Each number is 128 + 32 x the weight over its row's rms, rounded and kept within 0 to 255. Layers, rows and columns count from 0. Numbers have three digits each. The size before them is the row's rms in percent of the matrix's.

# v: layer 8 attention value, 448x448, rms 0.0285, rows 58-63, columns 56-111
# o: layer 8 attention output (transposed), 448x448, rms 0.0497, rows 58-63, columns 56-111
# q: layer 8 attention query, 448x448, rms 0.0292, rows 64-110, columns 56-111
# k: layer 8 attention key, 448x448, rms 0.0276, rows 64-109, columns 56-111
v58 093:160116073190121122098145121146094106090170121122173140125157113176144112166118147127185122129173086135148101147144101120134122135120116064138187156192092108109129165101
o58 081:143139100127151120172139139118160111136150092091137107112090135063098158121113096135150120143199152111110094120142114170123116071160130200114150104069093156092138114116
v59 084:150100131138157091088087090101096129062104063160055137177115127116173159144175141133083154122102129169088133114113163126144130143119117149096142119120121144170092111150
o59 073:216129153123150160147118076135133127103098129140119120121134142138137065172127090116091125139095149167170130123156113113084146141075133142057128155123132149121110126101
v60 082:176124089116120145085106144111098198154188156150047104192132141099110117155063136114165153105110143134099122134138169122121127106077079115176208154150123105152204144159
o60 077:162071164156126116156120104156106109094144084106181166124179148106179105130119095162132151113152101116093149160127126131145118114122120120113161159206116154082111182133
v61 086:096126143145123141121110148096110142179071127113085105147088167134091201105151161135080101137167160069141137188079070179133064118188085158118103113139125114168136146155
o61 082:065096123119096096135179122140142084121143162155136103158133143160126138068141165096161137112058177121091149114133173159121126122155080120109084082148112111153156105123
v62 085:118140152143120168099141113128106120093122091156119114103113147156115163129104205130127128156191176157110073137102055123202090156087171080149157149098083164160150142104
o62 080:148157148104139138179161140085159099147129118127104116086125116120151064071122149107130149095153132136146055123149173150129142112133071204176094101102130119149166112109
v63 088:150086082091149087095125129174131167167210137141190079140189156105102140172115085092076110164088213143122052152141127169129113115084158115128132125086062106090111188127
o63 086:210135098101125146129094156115127180129068061139154143162158133106158142151132136077189157107135167106083093125136041179093158118179062109187093148143079165158145111139
q64 115:135123140155122145126146099112132154120090166164088102116108167142204183176115157135201133111190132160112121134174143100148127094130119108135142192094155137115145095121
k64 112:111092169107133122070090080125147115138184195116113099157138135109138099161188124179174131173158137153128183129174115122125115167068153151175156099079102091178174114149
q65 112:143125142147172104129129098170135138156156170085167158094105136124117141171126106182107127102100122066163179153108170155086132067128113133199134151180112116086143179041
k65 112:190128177127084105171118168191135110137106041085160097101130121123182158134095124120114143112139129084090074102129185162135133062160086134124150152130121150130104092078
q66 100:157213143124145124134113116104174113162101147128098123173123076120096110127112113154103104187089157155108139160104203215129097139088135174179113083096169102155113124142
k66 100:163169183158177088105137146108148128127146112116130107156138127094164171122102065157109154133071140186163106092123158154109118178022145124183116105117189151160138142137
q67 117:129179176116146135138097129108144178104104119130108124120130096158137143150123119177137146124161133108167166128175093077165117145133206190118121120094205095162141115108
k67 110:105196097134107221128121150101129101127111111124131167117117143152108066135174129123130175100140105065135160095205159091130131159077139139080128152159139142152145134141
q68 090:115153126166100147097153156122119114172091106126164135144122124185138098124155150103127113123114206125067112152140141132159121171142112117108136139100183110191148106101
k68 094:126131107174050103113130165033127103139125126075133168168121070120102172097154172106103109079157155162095143126073140161174134124146080115119133153142163125123137131115
q69 094:110125187124130073118142089085108137175162144171125121127120091094140137190068146129163126058146091073097126164122161165123141131088147087174093096139112155110101112095
k69 092:153098189109113101109100139106114097117097151107135118117106139145064057100104147173135136139120105100101137138111146163156156181086151170154143121164141132151126139122
q70 106:126127116091114107177207156145188141185111079130097117112157146090176127140171133108116119112110133071139100101173090156133166120124109090163183113128144111096100143159
k70 101:074109149086104173127076163141174160121160171130122122093129129167078178159130088169128142163187108119157096090161140154184188157134116126138197178105145107139084190176
q71 111:105083115163095143126134108087123104130159188121126169146092094205101107164141171167122128159151118126145142122092108158105091150141124109132105094163150135115143156109
k71 106:158093127133126091137136104120150129115146136129139124129128084114133183100177144091139158115149155096176106136106099146168146139139107110149082067193119127163145111132
q72 093:127149133178057165175170138094116128162110129170095140134105159113114080123109148096150086090128137153139120097082073131165152123099118100089125123078105122082158175179
k72 093:180102160145140109107135052123147108188223135123148123105112091127097100086186098086152134099135158168149145183089127087107168107136136144111125130067144116056120077101
q73 093:146155110149135153108117142140135114054158174163192153152121142186101123072163132129056216140097176082164127088149130135117125150159217202140111091082084075068131116071
k73 095:103130126140141133144093079149154134102141104144151166174162151163152198169153093114066206128137096106124150093143092135194128110134132135192090127090092036143122119134
q74 107:139093135096119075121161142080155177066132084081079104095106086157097189191082108115091116148135115125124143126128185141099089189122113099146102084127175135147084177125
k74 101:167129202100163152142168106196176134106124059163096112103138109126160142125055141103125115127142133169138105182065105145018052120118043099143115114115192168165149144137
q75 100:123158106126181102136209092157086145098118177095128108145140115139132120097125088175140175131129133144101088094153168054174117154157144123167112150125100102116138123104
k75 104:113137076152100133150154077089141124129120136113112125123129149137131151095129114132112151123128088112132129125126153073174121174114153114103105133085107098129097119110
q76 101:122106126157159144084099161134120107081159134206107166129171098093172168115135157118151096111077122135147085158132078130154104124112067097108138138089179102193139129188
k76 101:133087121135144126087122154037131135113140144171078168137091148176109090166115122154097032129109155158134085155156115118130124162134170156111137096124128109145073173135
q77 100:085119126146158140148102142103090233108102067142112115088130111152058161187036163160122099154100097165194146139158154142128109116142107184098099130131194097175140123149
k77 106:118179128151144137136145175062082122115052145128117181121105109116074090125104102132107110125107145142137096100070151142128162140133089152118096150108098158125116124131
q78 097:178117103108203093084169097189136152084043172156125080128129108110164155142114176161103153075146110124184115139126184179084106075171127120141152146143077108158136100103
k78 093:106098132105126142155138166120120084155098139112134126120118179158127146170151164109098100139171077126150105071159169114131126078162105111130129083088114110157121144133
q79 109:165098108163153156080084134162090079102137120145192135119092139134157155118179149086101199154149143176097124058043150128149129138180099097159136070145079091063128162150
k79 105:087143090166100069086108155154113155100173118118137114147086125143198153088146093115113073134173119168144214152104053120114103154187127114137116087160111127137124099136
q80 113:118086179097168070141075111154110147181099129106119140145133146165139121133142157183101166137098116087183100115123176178178143176114148109120154148098127089120149192096
k80 109:164163183135110135095076064172144120139101116089100134163125245120102114165088148102043080135108121087118101114127186130121156152135129088139147149103155115127108128184
q81 106:089149140183072110177053114136083131113150094090117156182099118141137115151106123120215103147122123177089110107114096132109152126106119157113096154099121119103152149103
k81 109:128115124124130136152115114078104108100152123139138164128138115112131139081130145111132153140075155150159079210145158120121135185110116120182134173104153069146122148145
q82 097:178116160060117160071134138132147070116089122130091124089207069144138125109099123104102149132119095025125133110159085170143166109140089092105162103128086156156094129115
k82 100:155154118119159166110119124157137107125111143122113105095105150151187164121091080159113048124098123093107166166113119099149121092102106178165180091164116157159097120169
q83 104:157118150140154151118088168136170058137164110186080126137113127142087102118158123153090173137115131156159128134140134154137110139164083158144120121164101147118162160051
k83 104:156129126152155122104106126131163099079104129139104080138129154116117070152156068141132094129139152074098193168176092130073093122115135127196105079169082129158171163085
q84 087:129159081103097113110130105063073162082128142116158164145194117079106220169165112153068154105135102105159143177131123112078148123153172129101101100122070137144086093117
k84 087:090128114129198118119177102132132157131126116146064115080128102099153087080147077119138138117107153115163076175168130212132082094117179149095110122112091125153093152101
q85 115:095140120103111132092083200148140142126080146122094144123135156163106075209158072168106133134100168081154139130164150072065141197109127139191147064113151132124112121112
k85 113:136164123114115154147120083174163119090125110111079134179113180104156184073147076060147208128117139119158133111148063122098179120115064135160112161125119087131133123157
q86 105:108176108133127117165099075151206087102175148142157171097161110072104089119138057113152113134072143131154156146163075128114108173153135126083129126118110151164117149135
k86 100:108149103163116117126125084078150105150103178138160153092152150117055114191111137061096098089090089116131135146148123113176119109112096157103101209116116124161103135144
q87 102:180132096113113155130147170084077107118125135162117067143095070076123111100139156076093124143124093146199087087158139129166138173139068089149077182148097141148143095118
k87 101:141103117158130116169162124168131159104122157148121086116110133166170096089127164154128134163108139134146146129081115103117053209112133126152081141133125117110157105115
q88 096:155080116181152126106103165146123112117112088170152139083125027116137122093110116109145097122159129132143147077147147164113104153162136100130082190163116109159130147075
k88 093:089122145125131137171112124080154144191077109148172155137156109133149130150124170140099068070136098132075207092133105121134113101102089067116113096191105189173124133120
q89 101:058137088152109150113033155090119133199132155061154183140105165147159159135156105161196070118125069068046165119184145121148151157101124121075149130132125056141117166146
k89 104:114167095136097114132098174133101124184158151086122167123092116117124162083121136135129041072142118133143099132116151121124203145181131124075172142116172071152085139152
q90 097:116124154138170145124098119145157116175172151136038124148140141115126150116116110144138098152199082108102168101104214111105139131124148119141148153163133145124105176141
k90 104:150111161164114092146141107115106134127204161119163100108080089127128100135100060141165097117078121073125098115067122103132116171080187082123089131156137133135138108094
q91 094:147109067145081127131223072153087118161097157139128177168131107109154111135134123146054142059072155113090119137111116108129095135117100078110097137125114098071096111106
k91 092:154102148141125134088146160159122108168055107129111120120178088087137143091129085185135151127149136126128084147170183098140073125111158129057135127107171098064128129120
q92 098:130107106118122157122131125090090178126102156222151179090129091115175091153125080103145182096110098083154150156175119075139143158118153054099119138131114197141175107125
k92 101:127108095119167111074149044114164140166100173154117138123150132102123093132139122124146133108177135118140168199106127115116124148130199148148173089162105113122133156091
q93 106:186137166130111146111105161135171089093124099142104085151071153152121102089139196055072134139084107143138144106090106162120132159112080113129097120082147101168092094115
k93 104:171145105126092188174159102137143062125090159111136141140135133136131174120133152016128116119118069201175146131100108113137064168108094128164086092089129158124131135076
q94 104:155125136101100106122157138120197215148149124114133139098163060113123111144104120148124090074105149097099092130132145216112116145116163126130129099133106127165162130123
k94 108:149134115107154120140131199101204110114081060132122142120176064155087081155107123142110095121114124151077092114084127164063140131148116155098121154119153182152133160069
q95 107:097105056121099161136096080138125079137146152108152162162146119101094121094138065142087146176099144083067134090139111136147154101161142095060100137113075087140116136104
k95 102:093141081160093115112132178068130168072152174122117136152123153114110137162129096155099103136144116153095115150189078110143160155164166125152119130143089150156099099172
q96 120:140126085175142130105081132164078136144133096166132185137083101123142122153093099107144143120055135152116070123103106103159158142128060144192088180128190088194088149084
k96 114:114107122111133075140114232101126129086089125087110173161128159120140161097112113130154073118100175175134098132091101093088117138108159137159105165183134127100118152165
q97 098:139134150082210148115100142137169099110106160171106123130127171127119118176131136173149185195064104176129182115120135146137095182075103123229174137051135105148112170115
k97 095:168112134115105180171072092160188051110092130139100119176123134123093154135126131085122105184093143148129135115121132108132122152034087127156095143094115110118158185163
q98 095:122068131088118174132127145104145129106098095180134120131151142141137109098164117120097139110156093085166123191166094128128134065134139130069131111172139152136182089081
k98 095:091083116127062113158164138173169144145105152176111115112122147158121175188203138172098138166140170140115165119145141131153185116173114112148132130162121125160133089139
q99 106:085070123127131110171082074108097126120175176124148198171137079102182184131122139127116078074197090096158073141190133079117117082103154062091136080158115109145128138110
k99 109:080130117143158112147152108131146113127152151155145165138117088076066051126138177154103048136129156040117119174105142175111125131164177154092149100156123039171116122150
q100 105:149147109159127104129134139105127129112130158099091108148096125095169178170085113136128194097107104124112116151140117126053149172062105123118148160119148123100085113113
k100 109:155121118123106161121157191126159140096120117074096119172140132126104143065113143115124085162090140154108151160114103122079115145133174158122114117158167152103147096163
q101 106:106127151163104182136082106135082097154170151175111140112103162110160127149185112175162176123121151139122154165118100129077088100089102141070177141133177183120155117079
k101 104:193151127118149086074119112120080114184130105104127126104099099138132127115170130161204135140137162176142114169179117157154101079142166220145144124164111168066082111168
q102 094:116113150117149109081163154060142145147137138196075087092136063116073103155130175144119088104104157150174109183162150159137083129093132158149112118149184111146128158069
k102 095:138148154139123129162138111144133118156054094124096143130093108136119093141133177101103089150114120132117058083136149104088157128111073123128135128147140166095120175115
q103 108:143126125144128147110124138088123131141182206146167124118081114153088124146155128097110119124118173153108139165178069123168138216127109156159109128107090110193165166123
k103 109:161146098144148127107155152098173076150061112095112148118157044123152095088145148025094154097150080173164105096124102150111200202143117137102102170138130133114096155103
q104 117:135097131147114096092147086151117158125211171124215163113118167118118146102132113172106122146083101137108105186113176155120101158123126080106142147129148147126154198163
k104 113:220125131155109057115138082131089126168122130116153126097092096136116108118086148087051053115064131098112068168108177163147128048138145130076109104132150158108146096110
q105 095:124074147154132060139152045116087128117161162166134113151087134101180161115114184125092054097173127121150119156124107059121102138083125099108078141140141155095156164161
k105 090:185092148144137116112125122109083105114144088169118120135132125109110107118133193125183082136133163109104116149142182134099115183134156109136147150072172117087107144115
q106 101:126106129133114169112137149147141180148120098096087176144098154151166138160123144169151068129131129016094124118159058089131112167115163137115132107119173156090113146140
k106 105:157158077115138181127149120113140106151081075141090198136174136104132123119102158082139126129155086147103106165095150079094134165159150079100172148145187184130075184086
q107 106:124122113092140148138171094119099109133128151094071094081105101094186109150128123115158062060138136084090063183085127102140128103130107130114180107125189080120085153190
k107 104:103119122086106110146139205119111091128177133076119177086099069126107099147088130224049138139156122122152056138138148118147105116161169143098134157080170114098109121117
q108 105:134132135189061161149119111126138144140159163153151185111092177127097073151098069083178118127090185093034112124142133134139119137101067119159100130096134119115115185116
k108 103:120070104100132149145110186084151124184131073084153160132120127116083104153173133160112131104142122205088130120136140148095183146095136125164121175096156096159153129143
q109 090:138128109100096133141200152075127069134110122176117127135117083066088128130129137108136134112129112171159116147145148110109107143125117143103143123129139156112134157130
k109 096:122162115123190132117177157092074075135126170164089081097095148144164103098124098132105103123115131101138056137158117099150097133153170108153124157169112207085147138080
q110 098:131167071155112149128109141185094120159071094153081180123104149176146041188088167101155108120088143149110083163164131161128125082076106156176080142118079144144065071146